python train.py --num_attention_heads=3 --num_key_value_heads=3 --norm_eps=1e-05 --init_std_qkv=0.0646 --beta1=0.9 --max_grad_norm=1.0 --batch_tokens=[32768, 65536, 131072] --max_seq_len=1024
Each number is 128 + 24 x the weight over its row's rms, rounded and kept within 0 to 255. Layers, rows and columns count from 0. Numbers have three digits each. The size before them is the row's rms in percent of the matrix's.

# layer 2 MLP down (transposed), 1536x384, rms 0.0465, rows 40-50, columns 0-127
101:099146122138115155142131110142106129095090076121103125148124119184097109116137129139131125148101095147110117150122107102144124119131131130108112121133084155120144097184147153184143100117158134144120102119144119127095131114143129116091136065080061109147138134093165136167139141089106170148116123140149115115117181158152144145146153140133135105157125140104150129123089121100139139110129
103:080139140136157129151160133085119116126128111143138109079143119119149168118128112098151129127183103127060155063123113130123112097156163161139111144110146117092125122104153100092127079144100137125153107131082144147147105113117117105131159104132132130130168092107101184170114146157169111117125131127106114133124164140122126156118127121115126140128102117110097132126141151123132139117139
096:149154128115143145138115127100135127096175115144097115120113132154166109160140176140128150141156172122112131174116125174135141137128111128139088154096118119157101121106128146157126088157122117089141165154098132153135123137159113128174120180075131093152174146166106146145115154039107117195121096132135117145122117117102139090130136156141136096107087096119073135156120153122128143159101
098:122138151154098107113154122134189116119122101120103137138134121147081120130119121101110113130149104109131120120145123166165129131110121127108126089164153121161103122127107148113155149128129088134153129177130103099138132180127161081139128148153099135142131087094097115152124109134155134162121107122120132170151152098126132105139101161152103150150131166107149128116100137141103141122070
105:118123130134099167152133123171143141113113149163114124157143146118118170143123156116115091151144125110149114175156131173100108106131148150067088130158086108121112120129117153118113114130155148161125137122159135135174109113100173120101123119106144127093074126187165118151160131126154111114102132130136111137125088118129164184127126113092154125127126167129101145151118128131127096109133
097:168155130169116070115188102116108116132126082119104124090132133135120120107151138123129140161139140119200151107117108129121129112097136146131120157099140088150121139120190108128137113102122094111161129139085146147109142118126111132152154112145109117146103152145106095178146145092143097091117133147137099124092126202116135153160098165113148107148124123139114153108187140142082148169102
104:113129082093132110127114116136154119130108101181140106155153129144104141139121163113148189102161092129147164131145107130089089117091149149156108069175140136167114122155162151165155138115177119129142127103151101098153099151146140173118159103116114109127101119149102099134122149140093115163088133161141133106134111149097157116097113115100120117132154120081145200175163119162153150090110
096:125123172106154109134109130120093114128107104097098124095145119119138132103132122121140129150154114119115094171141131109115145147139097123098145132138165126143140104087142136160136118119113089139133110106108127123097141145137114128102091133118170139165174120151115125112119156121122134117131139107136114120094152140121160151137181156114146160100147126144139137147133168168142081089138
096:115143176089103115096136155122134110107125139129137095130136118146147112112077121139137109142133133168125128085138126111120116129156161154103116156116114141124132141122143138113156129104161113131127099116154106113087138106140113118091120109123127115122157106101131182134139126116112099076134097136124110103153134097128146141126138105100128101135114124139133174184136111126130137134128
101:142131138137143095165173117112108154125096134143156124091148110095117165108084103095148096122136113108188172110170116084128130109114113118121110133134101175097086111170121154129121095139133102110149138143161091091139137129100144146097151119147129148123136126116102093136134148125102135136138126100125119114163141161097121154113134160086114208142139142126121123118106117151066127120115
096:107138126143107095151157139172143163128074126169123158101139161108109143144071122110131120110159127113118123120100156100042113135142167134122129136108129160173122122119079162104137138144182131129141132091119140137148109076172177160136126153134119117089147102146175115156164145163120130091134121127138130122129135096100081157138139081158127131103170125082122135135127122128147133120129
# layer 2 MLP up, 1536x384, rms 0.0649, rows 41-51, columns 0-127
103:143161141133142133110138132118153125143096159189116135111151113120113127111140146063132092103101143114142185099139163109130141098173107152134148117197106144098145122125167146134126100106093140119159119122094143092157141127112113078126134122146122143129114138115116106123063108116128128133116159127132158121112091115127099149124154106104108151122125152130112156107083158115117112171161
099:122113129104136135117118109119090127138141178121151105150150133084084147074109185098172133124130152132121153128108175127130115120113133110113144112149066112136095108150147188164106131163145133162151113092132119159146175095155156108140136089149138178150109141119155108082165150140119114084140113102117140109146124177126132130140116095112110152160178108114174175122125132084099121118108
098:134088166153163128112171129182142124140115108147094136137086159135146135129150091086119125089099144138114127111164084138146151116170146127096129123142119116172133109170148148121105142146124146126109110147156130104119099125179130066137147138123156137067102155130125076103111104125120146110113068105139130120155147116162125073155098115129094156138138159131123129124115130078143098138092
104:131146151131123109161166074129118170186118140143106165161176124110149121107168132116123122117128147134068114202115128133157106138142147166136175137126134128160099124152144188110119161145112110123114141087142122111163120126109130146128139111118140096081076113159167119170084121150135093140144095116124069156131117072089122169112131125151120132117156169106171142147149144131122147129139
095:130157162105127119125142152109076129107111102142152119126100142086122148113106148151098141125154156125139119156114151087130121122108139133139097059158094174139145147113109108150124128106092109104101125118141140106134125071170095086126160146122103157192142115128133103104102122133158107142180099133129140132175157116097128114140099138105112123140122146121141087130126099134095122100126
104:156127162095133110176133142147114133132133075095122154137101131114159090148085085130110136119132175163134184114108174123131123136103141133163128172132140169114158138082154121123164122113112146089142141112127120145159103128141135135128104092147081198131131116141160099110126130103142122165150170090114095149132083117152111113133161061108110124174129160183126152119081145126121121163136
098:128152129130100098103129140114160122133071074119132143171166158110161095149146119107136149157120169110141124121141162077118120135174130131133142133128100110127094160137116110139137125139099130159113153137074150159150110157082077122151085093121114128160129112126134129107119129081176142152156126129135181145160067131101108088141120154106109165134119210173147166135112121116150178117122
100:109126142157105083087129144171160122114128146145126148142115110098131114115109143120122148167146127140113128108136134121122122122129116157109121129133098142101128093125134116122108145103089107090124125189094100121118089123122175085134118123132117122130143112186112181131122162126110154140129152119114094137131138123144157136120095194133089084083104133112158111126141169185147098067138
100:109104166129122145123164127157114133138119118152120153122145108135172132131101112143129097141169146147147114115185112116132073098117138129140097148133152146148104184111097145124117088132162190069115193128148127147167135139144125142073132146108149103104135130152122167089113119124130115124117111069100115104189121119160147132124120155150158113113138135104089159092112104107114100143129
090:131123112127113128153098145070148087170138140130126157150148086158089100111146140154083144187128140178124161157141140149149151139131139143106144101166151109139152145107121105156130122118153141156106164114170123118098176121141117126152126154147096080087106116153116124131146121169166147106135124137144129076108119090119107134112089105151093171098137114121133118074117127136164132122137
096:123157099125090161078127150169113111129109109155119106143138124101109149131132093178106159128143160119135132115102111127116081152112170122107108181054161106097088108126152145180109106105145086117102126123133103113137133191113126098175120169129095119156119140130159107100119117106120114189088142141128127103133105139150150123115132135060098096111140149117159081088141152118122145119126